{"n_layer": 10, "vocab_size": 1088, "rope_base": 10000.0, "qk_norm": true, "attn_scale": 0.177, "init": "uniform", "init_std_o": 0.0, "optimizer": "ademamix", "lr": 0.00133, "batch_tokens": 32768, "doc_mask": true}
Each number is 200 + 40 x the weight over its row's rms, rounded and kept within 0 to 999. Layers, rows and columns count from 0. The size before them is the row's rms in percent of the matrix's.

# layer 3 MLP down (transposed), 320x128, rms 0.102, rows 168-176, columns 0-127
106,169,165,238,222,221,201,188,123,128,193,213,203,252,237,112,201,161,144,147,236,161,169,241,161,180,226,139,290,164,187,165,181,251,161,263,194,215,212,147,258,156,235,160,272,222,249,164,188,183,226,187,209,251,162,177,187,205,101,227,230,186,191,226,146,258,207,195,202,174,191,148,226,144,181,235,179,185,223,178,205,214,298,216,221,240,174,71,190,207,211,183,118,258,273,168,247,190,210,190,187,215,220,153,200,214,209,201,239,178,200,228,255,268,184,191,176,188,240,211,173,164,189,127,193,232,259,130,214
095,192,204,222,169,223,256,257,173,154,252,215,188,160,197,274,192,172,169,201,198,218,115,278,188,205,175,221,159,243,200,205,194,182,217,251,229,109,248,160,246,139,213,150,293,279,117,139,207,210,183,197,220,224,158,205,235,276,165,158,268,258,231,237,265,208,183,230,224,202,215,195,242,151,201,259,178,247,189,182,228,192,186,208,277,140,162,258,171,217,224,179,155,192,193,202,179,159,209,234,336,168,230,161,183,195,230,192,179,134,210,179,170,234,179,194,203,167,210,180,249,137,243,221,267,199,178,200,247
113,279,219,217,131,147,188,224,149,225,215,148,222,209,199,161,97,276,206,183,228,253,213,222,255,148,206,232,210,217,207,229,196,204,138,155,258,120,200,281,250,209,169,224,230,202,218,235,246,232,265,209,197,202,213,227,239,250,176,162,162,266,180,170,257,204,219,210,258,256,247,229,149,264,188,175,131,200,196,153,166,222,169,204,242,196,115,238,263,225,193,153,219,196,221,179,172,219,283,252,189,252,164,263,142,233,264,193,234,186,161,224,135,209,186,192,229,217,211,212,179,98,208,193,218,244,154,165,205
102,180,154,248,201,153,198,219,207,171,183,216,251,177,255,262,237,220,165,178,187,158,191,170,182,189,237,221,152,206,155,221,178,196,147,151,104,256,257,159,121,142,238,156,205,218,189,176,183,196,148,207,175,241,215,198,247,229,190,186,204,187,175,169,201,231,197,183,119,134,221,218,201,201,195,263,218,277,254,165,196,179,161,214,146,212,227,155,207,205,225,251,115,196,176,209,189,97,248,227,191,124,133,84,218,196,179,142,228,227,156,233,204,94,206,140,180,209,210,198,261,108,234,244,202,230,204,191,215
098,253,120,184,262,164,212,232,213,311,205,171,220,220,209,143,192,212,184,201,219,201,189,163,184,213,166,238,168,161,137,188,156,226,188,267,211,160,223,182,211,191,174,149,232,217,249,188,215,245,201,236,211,219,241,301,220,160,159,223,201,156,167,202,226,197,249,168,222,203,197,184,185,208,292,224,238,181,266,292,188,229,180,275,234,216,237,188,220,268,220,195,193,215,201,266,112,225,217,203,246,212,256,192,244,150,152,198,263,91,195,224,169,199,225,176,153,228,218,166,120,202,115,258,227,211,274,153,165
098,163,116,215,123,120,193,244,221,172,244,235,175,207,171,105,235,199,203,133,211,193,228,163,287,237,223,185,200,172,185,235,190,167,221,212,185,203,175,219,185,184,183,226,160,195,183,192,257,202,243,190,167,162,182,202,263,230,188,180,148,213,205,224,211,203,201,142,151,213,183,178,249,230,237,187,92,234,169,178,141,231,136,178,170,226,184,151,230,209,218,236,155,215,250,222,154,136,286,172,94,199,198,208,229,253,188,250,189,226,203,178,231,220,206,255,156,172,78,260,119,207,161,147,215,140,241,177,173
090,225,133,184,193,158,156,197,198,183,297,231,308,247,201,216,270,217,231,197,202,151,182,254,198,234,222,173,210,184,234,221,143,169,170,176,147,185,189,218,187,173,203,257,215,222,221,190,235,241,175,158,235,154,241,196,221,222,158,243,119,274,144,118,169,240,183,217,231,210,219,184,220,138,158,262,128,272,197,197,115,222,235,220,241,250,205,195,154,220,155,169,202,197,182,192,152,170,234,215,267,167,254,249,140,182,239,237,174,173,213,181,235,199,191,149,138,177,189,196,115,164,204,226,214,190,247,238,313
102,270,124,159,260,156,250,222,249,231,319,263,160,268,194,160,195,170,206,179,202,199,135,191,209,233,153,221,168,169,206,115,208,184,189,223,204,222,183,146,167,244,212,228,212,257,270,177,230,188,116,171,145,129,213,187,198,157,264,208,266,183,203,211,257,223,184,241,221,199,148,275,181,243,222,155,235,234,162,254,205,263,230,169,127,151,205,211,247,188,265,174,232,226,203,170,231,155,219,205,190,245,234,205,248,230,220,173,192,215,176,239,216,193,193,159,201,179,186,244,156,137,143,162,202,144,159,283,184
105,175,177,169,196,204,172,169,257,211,220,160,252,244,213,198,241,140,220,210,239,136,158,193,217,164,202,185,159,221,231,113,201,225,164,121,214,207,210,146,238,234,262,192,237,216,212,236,198,179,133,271,266,159,225,222,244,149,227,189,232,300,146,143,160,162,189,155,232,193,233,219,159,221,225,277,109,187,222,193,232,202,209,162,153,208,278,190,181,233,174,252,226,187,237,203,244,257,206,243,171,183,125,196,153,201,197,193,148,252,219,289,135,202,203,218,256,190,180,204,156,189,130,146,204,165,171,302,225
# layer 3 MLP gate, 320x128, rms 0.115, rows 169-177, columns 0-127
093,193,111,207,284,242,181,177,209,212,226,132,140,211,151,238,168,200,213,183,212,191,180,166,210,243,248,221,146,131,189,183,140,214,189,162,261,177,246,170,203,213,67,181,190,208,211,211,147,216,156,202,142,200,191,177,196,233,168,270,171,187,217,174,215,255,174,123,182,201,163,201,219,188,187,254,156,119,152,254,238,296,252,292,161,116,246,217,271,213,217,128,206,143,220,237,177,178,176,185,223,187,225,159,211,178,190,141,204,229,147,212,205,207,156,174,197,137,146,229,186,179,200,235,199,152,179,142,189
109,247,198,197,177,159,199,225,201,257,181,204,200,221,121,197,185,155,224,232,249,236,147,168,245,205,237,221,200,267,214,226,194,222,220,228,194,190,232,170,205,187,123,221,235,212,201,228,209,165,160,231,140,225,103,230,161,238,170,193,128,247,193,205,188,201,209,145,178,159,221,288,132,128,138,200,195,193,196,214,230,234,155,189,213,156,286,240,172,221,188,164,291,115,183,169,200,168,129,188,200,178,157,162,206,179,170,175,227,129,222,248,189,114,264,158,119,149,205,206,291,174,228,124,184,215,157,145,176
102,224,181,235,157,174,111,147,192,235,249,247,196,229,106,168,152,203,188,167,237,159,266,270,168,170,153,150,168,280,216,144,192,210,276,189,190,188,215,206,237,225,265,220,261,213,221,89,217,233,157,226,203,164,260,213,280,203,164,202,141,242,211,195,251,155,139,216,207,188,193,228,208,175,248,173,211,183,229,221,205,215,128,235,169,143,227,281,196,258,259,184,163,203,149,176,207,176,169,221,126,236,221,221,249,249,177,193,194,207,227,164,249,185,198,186,183,167,209,201,118,165,169,206,137,165,163,127,181
103,153,196,290,226,212,215,154,233,171,230,135,188,219,191,189,209,185,240,143,176,201,198,247,192,187,251,194,179,220,112,168,217,159,183,175,189,220,196,129,278,253,211,190,191,127,180,293,139,193,149,165,213,272,187,213,245,254,169,191,124,202,248,100,238,181,202,206,214,245,184,201,198,173,210,195,118,174,261,219,193,112,171,174,263,233,191,277,213,290,167,173,202,230,202,126,233,228,185,133,192,150,206,157,170,174,167,236,172,197,254,198,244,157,172,188,171,232,274,196,236,141,232,181,179,232,227,189,172
103,267,250,224,242,127,236,253,234,181,196,252,220,252,114,256,148,204,128,261,123,224,163,240,198,238,144,151,188,246,192,216,127,167,222,150,151,211,214,269,220,202,185,212,167,196,193,188,194,206,219,224,227,198,211,232,155,208,167,155,256,186,275,200,164,237,220,223,244,156,216,191,180,140,159,208,216,292,211,138,182,148,213,189,240,207,221,186,243,226,195,192,273,178,216,249,211,206,208,204,211,232,228,267,223,134,119,186,224,174,170,201,212,178,89,129,196,192,221,166,217,266,178,184,124,195,257,155,244
091,207,198,176,127,187,198,227,238,189,169,185,141,181,134,194,190,199,209,168,175,178,184,234,215,250,235,217,155,254,217,183,202,189,213,177,235,113,145,123,258,256,223,267,243,96,212,244,179,204,179,201,154,197,275,171,157,176,240,236,178,209,178,259,213,173,280,189,251,183,242,208,250,171,178,124,155,160,137,232,169,205,159,222,227,237,242,169,191,230,125,228,202,273,255,158,203,195,209,189,212,123,177,168,239,177,175,181,197,116,245,243,222,140,261,144,196,163,157,224,184,236,199,292,237,176,227,178,138
098,146,158,226,140,236,151,232,204,176,165,161,250,187,222,228,205,201,183,220,214,196,299,277,166,98,178,182,228,206,170,209,205,172,269,234,208,170,154,246,264,149,164,114,203,211,176,204,272,188,260,242,179,199,178,134,141,249,217,180,211,241,188,185,199,209,205,207,201,241,240,234,162,216,202,261,269,118,175,131,104,166,251,225,254,213,200,188,210,234,201,137,156,135,198,204,129,270,174,264,239,168,230,211,271,226,166,267,163,205,262,202,204,200,177,221,200,206,171,216,240,152,234,215,225,215,189,188,238
097,187,206,183,235,166,193,188,175,239,211,226,136,230,276,169,236,219,273,241,180,200,220,168,182,202,224,147,126,254,196,188,215,132,141,251,252,154,268,179,225,197,154,172,244,139,189,175,184,137,250,227,223,205,147,170,252,222,201,226,181,193,200,280,247,209,239,183,263,217,210,259,258,183,190,247,182,191,159,283,197,204,158,228,226,167,257,162,167,239,261,215,286,255,317,236,231,171,227,199,192,227,210,208,174,198,191,207,170,194,225,168,210,193,148,280,126,176,232,117,186,172,255,223,122,247,217,195,212
082,166,200,271,175,229,136,248,223,191,170,176,148,176,208,223,287,220,182,171,177,214,180,246,184,127,237,240,208,180,163,228,243,281,197,171,202,183,149,165,150,209,188,207,152,186,245,208,180,239,269,190,241,267,123,159,171,190,179,133,168,161,191,204,239,211,195,159,271,228,112,169,148,212,160,175,232,148,277,258,108,150,197,168,275,238,215,160,178,175,228,262,245,228,141,212,175,218,161,110,188,234,163,160,198,157,201,215,143,184,210,229,227,181,193,228,236,163,214,175,115,195,211,180,203,116,188,208,222
# layer 3 MLP up, 320x128, rms 0.111, rows 169-176, columns 0-127
096,201,156,192,236,261,194,162,215,159,202,145,188,195,145,222,176,216,158,245,228,208,318,203,289,218,280,250,153,162,176,197,178,208,159,216,214,227,155,230,193,186,113,259,239,243,170,224,212,240,107,198,244,187,147,200,178,200,153,311,184,255,225,182,243,187,162,181,223,232,241,218,175,211,253,217,193,124,197,189,151,310,253,163,222,176,259,139,216,243,134,193,194,191,172,140,224,169,220,136,222,173,189,169,210,161,203,236,172,235,136,219,262,153,213,145,229,188,226,222,233,225,193,230,168,181,191,228,219
113,212,137,175,198,218,233,211,162,206,133,229,202,177,190,216,132,157,164,225,198,298,227,203,248,208,192,199,123,170,249,159,266,129,265,158,160,144,106,162,154,173,205,218,226,261,235,131,219,217,166,254,201,205,158,210,240,188,294,246,171,164,182,186,206,255,216,179,246,247,228,232,179,208,278,196,161,156,177,180,204,252,226,214,269,256,187,183,250,147,164,242,225,168,167,144,167,182,179,248,231,196,212,159,166,212,139,229,173,234,255,226,173,130,221,174,194,226,159,190,197,171,207,184,147,204,300,222,263
106,239,184,248,161,181,171,202,199,245,235,205,158,187,277,244,149,238,229,157,209,235,241,234,151,233,180,245,213,253,156,221,173,294,191,161,191,187,160,157,244,219,218,277,213,170,116,196,210,163,149,192,156,191,155,163,161,182,231,182,175,198,200,216,242,131,218,264,261,221,226,134,196,219,202,255,209,163,214,177,221,234,181,237,219,243,224,158,221,217,243,150,227,165,215,212,232,224,122,186,221,154,204,351,193,223,182,198,225,169,163,177,207,180,74,171,189,160,240,127,217,234,253,174,135,164,155,210,235
096,195,200,169,194,180,189,213,252,250,211,237,208,197,227,217,247,240,227,218,189,175,171,146,179,166,87,204,241,265,248,226,176,295,249,255,153,211,212,239,206,128,214,177,165,210,160,183,195,191,237,162,172,257,241,207,137,150,119,227,196,169,156,205,164,238,213,222,176,176,237,174,239,185,274,316,261,187,176,274,210,256,175,236,179,270,195,151,159,183,263,159,276,261,219,247,206,202,204,178,157,253,210,182,197,201,193,181,273,154,183,195,153,146,198,215,157,211,209,198,217,199,238,272,220,160,267,265,219
103,203,218,156,191,222,212,193,217,156,130,140,201,197,230,151,206,186,269,187,285,80,164,122,223,191,157,170,246,188,217,227,266,173,252,192,218,147,182,223,178,245,263,218,157,182,207,186,150,191,135,178,139,180,227,142,273,198,249,243,214,205,238,252,204,238,119,185,150,196,206,207,307,284,147,195,189,126,197,225,187,166,231,102,216,211,211,190,247,157,234,207,241,225,193,199,189,237,238,187,181,145,190,155,150,282,217,247,188,241,250,167,211,217,205,193,242,145,163,196,217,208,217,162,191,191,178,251,190
092,188,227,181,210,213,139,210,219,178,226,220,185,272,195,241,246,155,221,206,155,204,176,224,261,150,235,189,123,180,212,242,248,265,189,189,259,172,232,194,191,185,190,204,175,69,208,167,124,244,137,246,173,191,146,182,204,221,249,215,183,233,209,234,195,241,245,194,233,172,231,192,277,164,161,189,104,174,122,246,215,216,179,186,229,167,298,211,178,168,212,152,149,242,163,147,195,170,212,245,198,234,206,170,269,230,176,251,132,168,260,215,203,228,258,230,195,111,172,175,180,230,173,148,220,258,257,172,251
098,212,234,230,300,223,204,184,261,202,185,231,199,251,164,204,173,252,208,246,199,206,214,220,179,263,255,260,257,185,153,242,193,148,172,164,223,168,207,214,165,294,227,213,261,233,184,261,86,212,114,212,187,135,271,227,228,212,168,202,266,232,171,255,186,198,140,199,200,183,228,207,242,184,196,194,199,206,230,167,167,204,172,258,202,208,197,178,163,245,160,288,168,182,138,181,239,197,154,183,210,164,169,238,154,144,268,200,158,242,219,170,140,164,263,164,166,205,303,171,214,202,229,247,221,212,284,224,222
105,214,232,202,243,199,150,213,236,233,217,154,166,143,184,209,140,118,329,219,284,223,158,214,179,246,202,141,210,248,220,146,148,235,198,128,215,167,159,175,238,226,210,173,230,152,239,224,212,269,152,213,181,202,257,186,243,282,169,145,225,297,122,182,218,154,145,253,263,206,237,219,141,247,220,232,239,188,195,204,223,222,196,158,166,217,222,144,167,191,197,208,226,215,159,253,246,174,187,203,207,177,246,251,172,202,283,134,247,178,208,208,177,203,198,161,281,166,207,252,172,161,207,193,209,186,223,246,158